From a checkpoint of a small transformer trained on Wikipedia.
Size: 16 layers, width 320, 2 heads of 64, MLP 1280 squared ReLU, vocabulary 10925, 36.2M parameters.
Architecture: no biases in attention or MLP, some layers without attention, shifted keys, an embedding shortcut.
Training: a variant of Adam for these matrices, 465M tokens, 7712 steps.
Each number is 128 + 24 x the weight over its row's rms, rounded and kept within 0 to 255. Layers, rows and columns count from 0. Numbers have three digits each. The size before them is the row's rms in percent of the matrix's.

# k: layer 4 attention key, 128x320, rms 0.0765, rows 54-63, columns 192-255
# q: layer 4 attention query, 128x320, rms 0.0767, rows 55-63, columns 192-255
# v: layer 4 attention value, 128x320, rms 0.0688, rows 0-36, columns 192-255
# o: layer 4 attention output (transposed), 128x320, rms 0.0734, rows 0-36, columns 192-255
k54 106:105127094092122145092134141139130112149106143108139081148113110167134136153090112115142193122143124109089148151107138125153141161149105088071191124135136105119147108138130156183131091152159116
q55 093:108121098096115119124112142116124124117101100122119132104100138154115131095126145117128100113173110151116108118125086111128095144120107125116130112122079108143123142138072079116138153107118133
k55 100:141122206107121101130134143112120101104167150136169140115137127113117151107125128106100121128124147162133098133127167177115158140145146117117111096145108138118079131134147170123109129138111164
q56 082:135133160127116118107161133177171137159111094101124113127151115079167142133132137138140152162109117116129138134183156142111161112110124101137086140118165108143122141135143117149160148131116108
k56 114:144105112146167142122120095124157180093150132135089161140116142106144125126137126119126143140144090124163158105135137085110110137093096146134146110139139098149148141150115069114131130114137133
q57 081:131144114129161145177088113124146131128165152120157140129118147131153074166126122142101125142111128107123122138135132135117127135143114144113125145125126138090168145074135130127127147124146165
k57 093:113155132131138060110136142159090132093091124136118115095134119134095113120127142160117115127112157124104139117112105153154136140158136101164116185127101161127122089145152141130131123149111117
q58 098:124098126144122146128107147123129149136170103091117151151132105138107115149122132095111103149130129123129136152109129118115153176143099101134136135130131149124148116120116101136150101130142088
k58 110:139144090099109083135145120125130112105109125112103112134112157129123179171112162153135168161133127134091109157104123129106124131116157110106150154170121115108137094157133157130121111132108139
q59 086:160129154167132104131165155120148126135133115115120089096158125117121102106135124111133142152108119106111103142173151152096152143126125138084142166175132104117131112124170101121148167151099115
k59 125:139141156171158120144127105115159164121165136166105147117140110092147107107164134121145103131132081119127151099137113113125143102120083152162095115150128118148120138120112106094111170103100123
q60 088:119087114113129177084172149127144113118124138132139104156118111121113104132152095123138159109123112049127162111114152179106098118154114136104130061083155090110126117148128159156131141147136104
k60 096:104132112118101127108109108122114102133148152113106154146120133126102141166104116093077138113087165124136127150107128110163122085148112108132115112125152122110117089139093127137138114120126163
q61 080:122118138101128161131154147067126108118142126125079180166119145159123106141137124118147114109142141097146131126083133152135099150118094146118165126112135119127111128120143140135149136141135162
k61 104:108177147124123084103138153141082119110139147126128103116122113123106118151148122123095169167117173130108121145110091145167106119139139097121101146148093149127101107109131160144129095146126124
q62 090:140159095120154125149061093110089140162131097109089164163131154178158132157136120206136140112085142183088176117113109150130124140178189168140159173133133141129117112142101149134144109084131147
k62 095:079159133144146121130131149166095135133105133102128123104133097149129109127122130149130158122098158083129117117114137186125116185154153090132170149113132147090151109125158161142185148139129136
q63 093:105146104130151096158111133122104153115124128120177098122133127119146118144147108086132127151111110097073150146138125181116133145124122145111118131134116106084174091139175122152130087105122123
k63 091:128130092132138129102197119189137126144099174128094152119127128142081115134138113202163136116080105109116138109125139184146132115130116097131142117171148130173138080133129160138147100137094107
v0 089:136135134148080122168124142141088135145113082116175138092159112120152102136146118157133118152110141171128104117172143099068166119135114140132168107108158178158130162127126137135103139132116099
o0 099:131132131141134144124142124166134178114110139146151142123104118124196134107121153148101102146106165153141129156159128115149131104108172075141136137176113149102136121136101127156117132135141131
v1 085:107126132203115121124126133140118160127097100126128149116116133128098092127149107098135153155147130129140103125151109176076141164135094115139154193124157122132095139121114114116112105143082142
o1 091:144135138106126144136133103148146147159098170131127132123140125164176133116139117131134146131119167110119131137118115160136124094129156091169094161168095128137125115157098134154121123104122113
v2 087:150146146134090098174120168080102124103105096149143138094127113104158107123106108094165151184125141129104139122161137151167149138165129155141113138144166156136078084139125105117120139133104129
o2 091:129146152129147154085132118128112161134100113137149105096107146110197112115117141179104112134113132140167089130123156123127103093101140118101115157150153140091135150138112081089150088163126122
v3 084:172149129184072098154127146141125143101102113136169159098140134097171084129118097083148130200110129151123099134173165141104167135128108140136083143131131168121125159135114146102126106135131109
o3 089:131130129121151130114106123139126155125177165143124107089133141160163130121132151162102107124126174145172145155133165139152125110111131100103117133146135154120118162163083134140128103131107144
v4 096:168124172130082136169123119132140198124136104131130128137130132110112075120104151115167131148155122085133154136133180094134085108110177127122134125141096155126095146138133110123145111139139103
o4 095:179121114164141100125162118129161109102180146105120145110130111124139128161134105107116173142121134107101113059062152129165129087138114179117101154138142158183113114106102136110148175135161131
v5 093:127123127142139129162134152181141159147090119131147173102123152134120081121087089081165106113092133138148101123139084102096134113127149129125202137132130096120112135132122120107116149127125116
o5 089:118135130123161161137130107111144118118166158120161137129147125119109147096131118131112146148144131147152128118118135150189130104145128079170090145090191159153077100115115157154115122168131146
v6 091:116124113073118141092140138132107073131098124142174115150153129120110121143110113135104109102103121131143115144119152096112152145162123136154138104116142127121146161112116142165096175151127130
o6 103:111137152150130129148132135169112148121142131144124121139083103135167197119107209135113114168097128188131121146140122141082144157120137101126179119178132121103119143075108145159143119140137170
v7 100:116139156121106059098137129081052086108080117150115132154139106138134170107187189135142127143117126123159128116121106165122151114132137117137150081121093114117129140115139155173119143141085168
o7 099:160100142147125111121135152181147126129057121100109108166121139150137099131091122139176127132152085159116099146159126161082129137118133128128147115148146136053137143116100128113126107138146098
v8 073:119134143133124129217094097108155141133122084122162142166132106136121139120098148101131117164140114151116117139144089145130104146131126146143175132131115090130154141063120139135134113139138124
o8 086:172115137119139085131092150145150148079130164123117121103144098140163138135164092157114146174141081100098143122148072162147127158106140149144087148176115130143092165108130147120103171114109071
v9 098:145114160142114152174117119096173155165131091115138119154138130113141164144131109148117134076144124149148113130116079116118112126091153092142158113123117096130173123089131093111071135138143118
o9 096:129126118128144095158129100168122130145153114125130134148130107123111109157153117102115123160110116109086152144146118126136132112158164117130117137125107107152119122106145151171154170137140125
v10 082:111130169191100120131119145119125157124137103114127146109116100152142085122134101089137130089158135132124111116136115101114177160152106102131111145124130155103107157116109123122123134169107133
o10 087:125196142115127131170128132146133137109128150125146119086110144126138126112117106176143161146132139145135130141162147142161093084105140106136115152104150103148133131144118147128120127092105136
v11 082:090123099112120170192129107146107140112093106121125118133100105139111168150130141134090154131140126117122154119107095161096114144109156140107166202154179095094162092081131141148181127133147141
o11 089:118101145124139098105114136079133146139133150144114114130134141132155156135130107140107122160107082089121075119140089121100128136137126120161101132115082105102159118079168118110117136130117094
v12 090:128135136117088153085145140136129118120116147111112151132153128124136137120150123176132143117145122124160193084131159128143102164099093135131168130102165152135117174155102151131172115142132127
o12 085:135118134123104065100128142134120125134105139152121114132140096128165136118109154097118083134116160185108145149117156101083149117154166125130140096145105170164096121128048065144142092128121133
v13 089:101131106182119142136121111140133104130171137125090140133120123162150097125150100094093134144110152097076123163127089144131131104179125134142124118159074167126070102110126148114109164111150147
o13 084:077144157106134138129126148128129109112120097155129117128124126109106125119132107129156132082136116100127152103104100109133136082134085112128124179037143106135139135148142156128121111100079138
v14 086:105112135158132110116128114152137141141137129097131137138146128151124145138146129128121142138131129139109084106156146108070163102103167098148103103144140129125176102073122096118059132121147114
o14 087:125134101108146097155117110126124146116191147170128119165120144132095116139167135135128153151141080066142143138139118134119097171098100120137135114100099120125131115103165151143122144096096119
v15 087:124104139118140117169157132170094138135118138125159158114138124129126112132148141143078156197109145105100060144131091122082115115119161093122108104140127151124143131061113158132143100109141115
o15 096:104123117098148118151112131121138124075137149113102100141150127130137152126102123069124115142177101135138119138120129123117158115135124148155129140057131138103130130107117219120115140117082150
v16 089:097121074106153163179159097131120094128126074118109145103095132191106108148082150105110126114154125130095090119161122158091159120149163120111132160146143090097171108102135141121179165121138123
o16 089:058148127127155080114168106116110145122164163171153125155113112118158137110169144151119133129103073066150123134132066101150109135118079094145098126121098126116146123090164148121094117127103152
v17 087:134124146129140064104122123162118136106150158139129150082131116141122111093123108202121145142138119112184084136118107086149123113143165093128110088137166194174104134129120128127102112118124131
o17 092:133127104094143117155137156113146138133115116074116095126140213141110086092101105129140146155126093194122123104131157143115151146111111117140129163053166128116176120126113163105125115145159133
v18 090:093128099125079173144142137156183137118171118140137136120134123145129068124115124097122137143122131110144153136153159123095110191153121169111183188106113143115095117090125152123153122124145127
o18 090:156158127118093132099137108110156095171138146129158161139142104113156184103091129102127116147159146094117107102076138128138136121124084138134092140150141130129099133111093123103119157097105141
v19 074:132127147141118075084166140152090103113093101123140142114150120140150142091151172119159119143146137088118114114166120124120118076119127101114057063123086137124105138159136120113111136139107090
o19 089:099130134140141105110141101157159104085137133164145124141099102151085102113139135143141137096131132135157148145140158114130111125098071112134125121079160159088112135153086137130135102168131167
v20 080:070119080101095159126130125109117096131166118145147113153085117140097117129096146162128163117109112138133147156099142092106109140133148144142166187117114159115088131114119145143163123120149158
o20 094:105135127096120141127122120089126117140132131133091127101157148098148153102103104125150127135121121166105106071111101154119145145145145136118121111108122102120163112138155147120138130086124150
v21 094:113140138146112086132128138128065147110164139152136124169129120162149156127119082176104118148150130155143075160132135096118135100137126085142124047111102145117114148119113122110108100123107153
o21 098:050122099089091124153111126119124104100128134126117098126098148142099070121177124117151130088118129122086154119156131158110130181148095113167110094075156134103114145157121199135130117112084148
v22 086:119125140108187142189115099103112158124131110112149137121102123155124159130127138177139128065135122160041095143119104171161080115098146127116119126128121110135173094156116123117118096138115129
o22 091:133090111108163079088100156149112140113094120107121126140096116157143103121123095141098128096107077089122169127129100097124129142128139134129118154140098151175128105129141073136101177117106093
v23 090:125134090116124153140141152153113076156163153148158091069131132110104122135091148175088142114085132135119158103115097149153108181152118182133170159131141133093162120173149149124159121138136113
o23 093:128098145127138137110126123122072129121100120096139156151127129113140156094069118099145069172136178163132086175125149097098114095120143142124094119138155121096115146105122106093108089128107140
v24 077:157148123119117133180141133102126131141116106087166125139134133127131142141136155192126123118121102120122145079149115160117148188119125124134180131121174087103167120112145118138137142145105117
o24 087:161119154142147100097142138191117162121102143148119128148103079139167106124113135130097116147129115130115125141157100092110102115101134110143105120188092166119130101086072097117103152139145118
v25 100:113142152155108125117128111115170102114114126124175148127123118115145101124146157056105080146158125181156108117171159112071149134120110120129183114084108113113159140091126142145112104107118130
o25 092:116152109113111192161143136160113113136144144091137128136176147136152171061100131132110138149136130152141138126131121155133137124112147133146128089152146136136140143132121169098103134139155137
v26 088:109131150148174089120133140080079157118124164100144119075118136140132166133159135151121104126145124142077099111151207158161116115130100128121064103111160180107158147137133133115155104132100102
o26 094:155120082139146175134098139169058130071131138125144139117091109116121124108087130129119146121114146114146116145151136115159113103103162176141138125141101127132119139139164158114113142130116093
v27 089:139127129180151149152126135099118124113141109100052125119103126147165121106133152081159135091119149154126148134140060153133116168135101157131146139158112151122102106141122144149143126143129124
o27 094:086137132139107136116129108150128131166109129111145137131141098102123112171145113134111096094147206105126157176129115130152108080118201103109116160138142084161116129178135125118124090132106125
v28 081:145125142141148112121157156115086136132143106097142114116145162117141142126164081121105094135130118142087116089147127110111188107115140124114072118112130166148065137138147152098097137141114111
o28 093:140131110118116123127139104132121095107153092128136116140120130145134095135134139072143123126115161123136121154073157112129129105120139137165144138085125142126111115120111146164126134124120147
v29 089:089132130140117076181124146107081112121117105158094127139119134149095144109130074127102124142114138104147089120123057142119155108127155111138167138158098082119150086107157135125113123137123144
o29 072:098109135116152223126148116137148128128127124137172119145120133109085128109145136125154134112119108057166086127133135148122101134153094118137130138054173123041125126123151165105118117136125110
v30 083:163126121069153090150116113075062169101084114132143091132153150161082112133081125145155120071122122131126127141151189118129112084107155138147135098107132164136129136144120109143105102133109113
o30 087:126125103164159120116123177143111149121106157113080133109114133155151104160196140168126143120082132090129136136133139147164109146086160109103136135141153160142139102140123123148113153130097088
v31 084:131139132061131120142137139161161126124167087135169140129150122105102143128116144213128121145074125151105121112123165122155088099116083134116097151114121119129122153158128171116119110127144099
o31 083:184087136148129104107132108141114129116144142122140181101117115121150119115100122109093082121117164158142138138140147086152151160141137153135112121166089164136096130149097085112119144161117113
v32 087:168130140115133157094121140167176128153168098093135144147145118114136114140127127173133114141091110160108125104145164083128160183131064129109156147100119149125136171141109181141156126140131091
o32 083:140115129108101125118105136143113096131137143146155119109126132120174122114090151113092116119144206189127151134123122097164133107122156125126126134190096133148122158111084111125123122143168160
v33 088:129141152138139117132125116158141179108131131142104171080110122126129108137180129151171156138142126138128091080162145120150138098139158091133084114148196132137137147076122103093117147135116098
o33 096:094153134106137057143123155128124145152164179141173096133112150120125154088133147156107131116115134078125145105123137118091121129131103093130128108065127144149165149160143162164110099128126166
v34 087:121113130140183126096105115077127106125122113135100123126146139146132130138136162146123080092119123134143113147140186114128114114141090116137104115126067159106156135156133115156116128132108135
o34 094:166106142131134137141153142201123142110090165126096148143089123150146127135134151124135151141129125142115167106122118125140135110141157172169151151145123127158114155127091151140123142110154094
v35 099:133134141159107149135105135091129130138123106086129136167126114146182125144191123083164121118077133144097129141138152117098170126151105155132157111113107190123110134107121144151127147105131131
o35 089:139166137142110177128131142175125130125114110177141128130129102122165144134068123148139133133140139142128126104135096091149156077114177132107131159140113094123158136129130124121145150086158114
v36 088:114142146102114132139120099126088103102167126132121122135131116148102149119099138170106119137102120146125151137130146153166083126113110153115131170103119103137112157139121169110125097140141146
o36 093:125085135163101114100116114108115125124123147090125143113125091147118118122144099128133091125095176115116130156118116125123148175146173161146149116130125142127100128156113108093145114139066096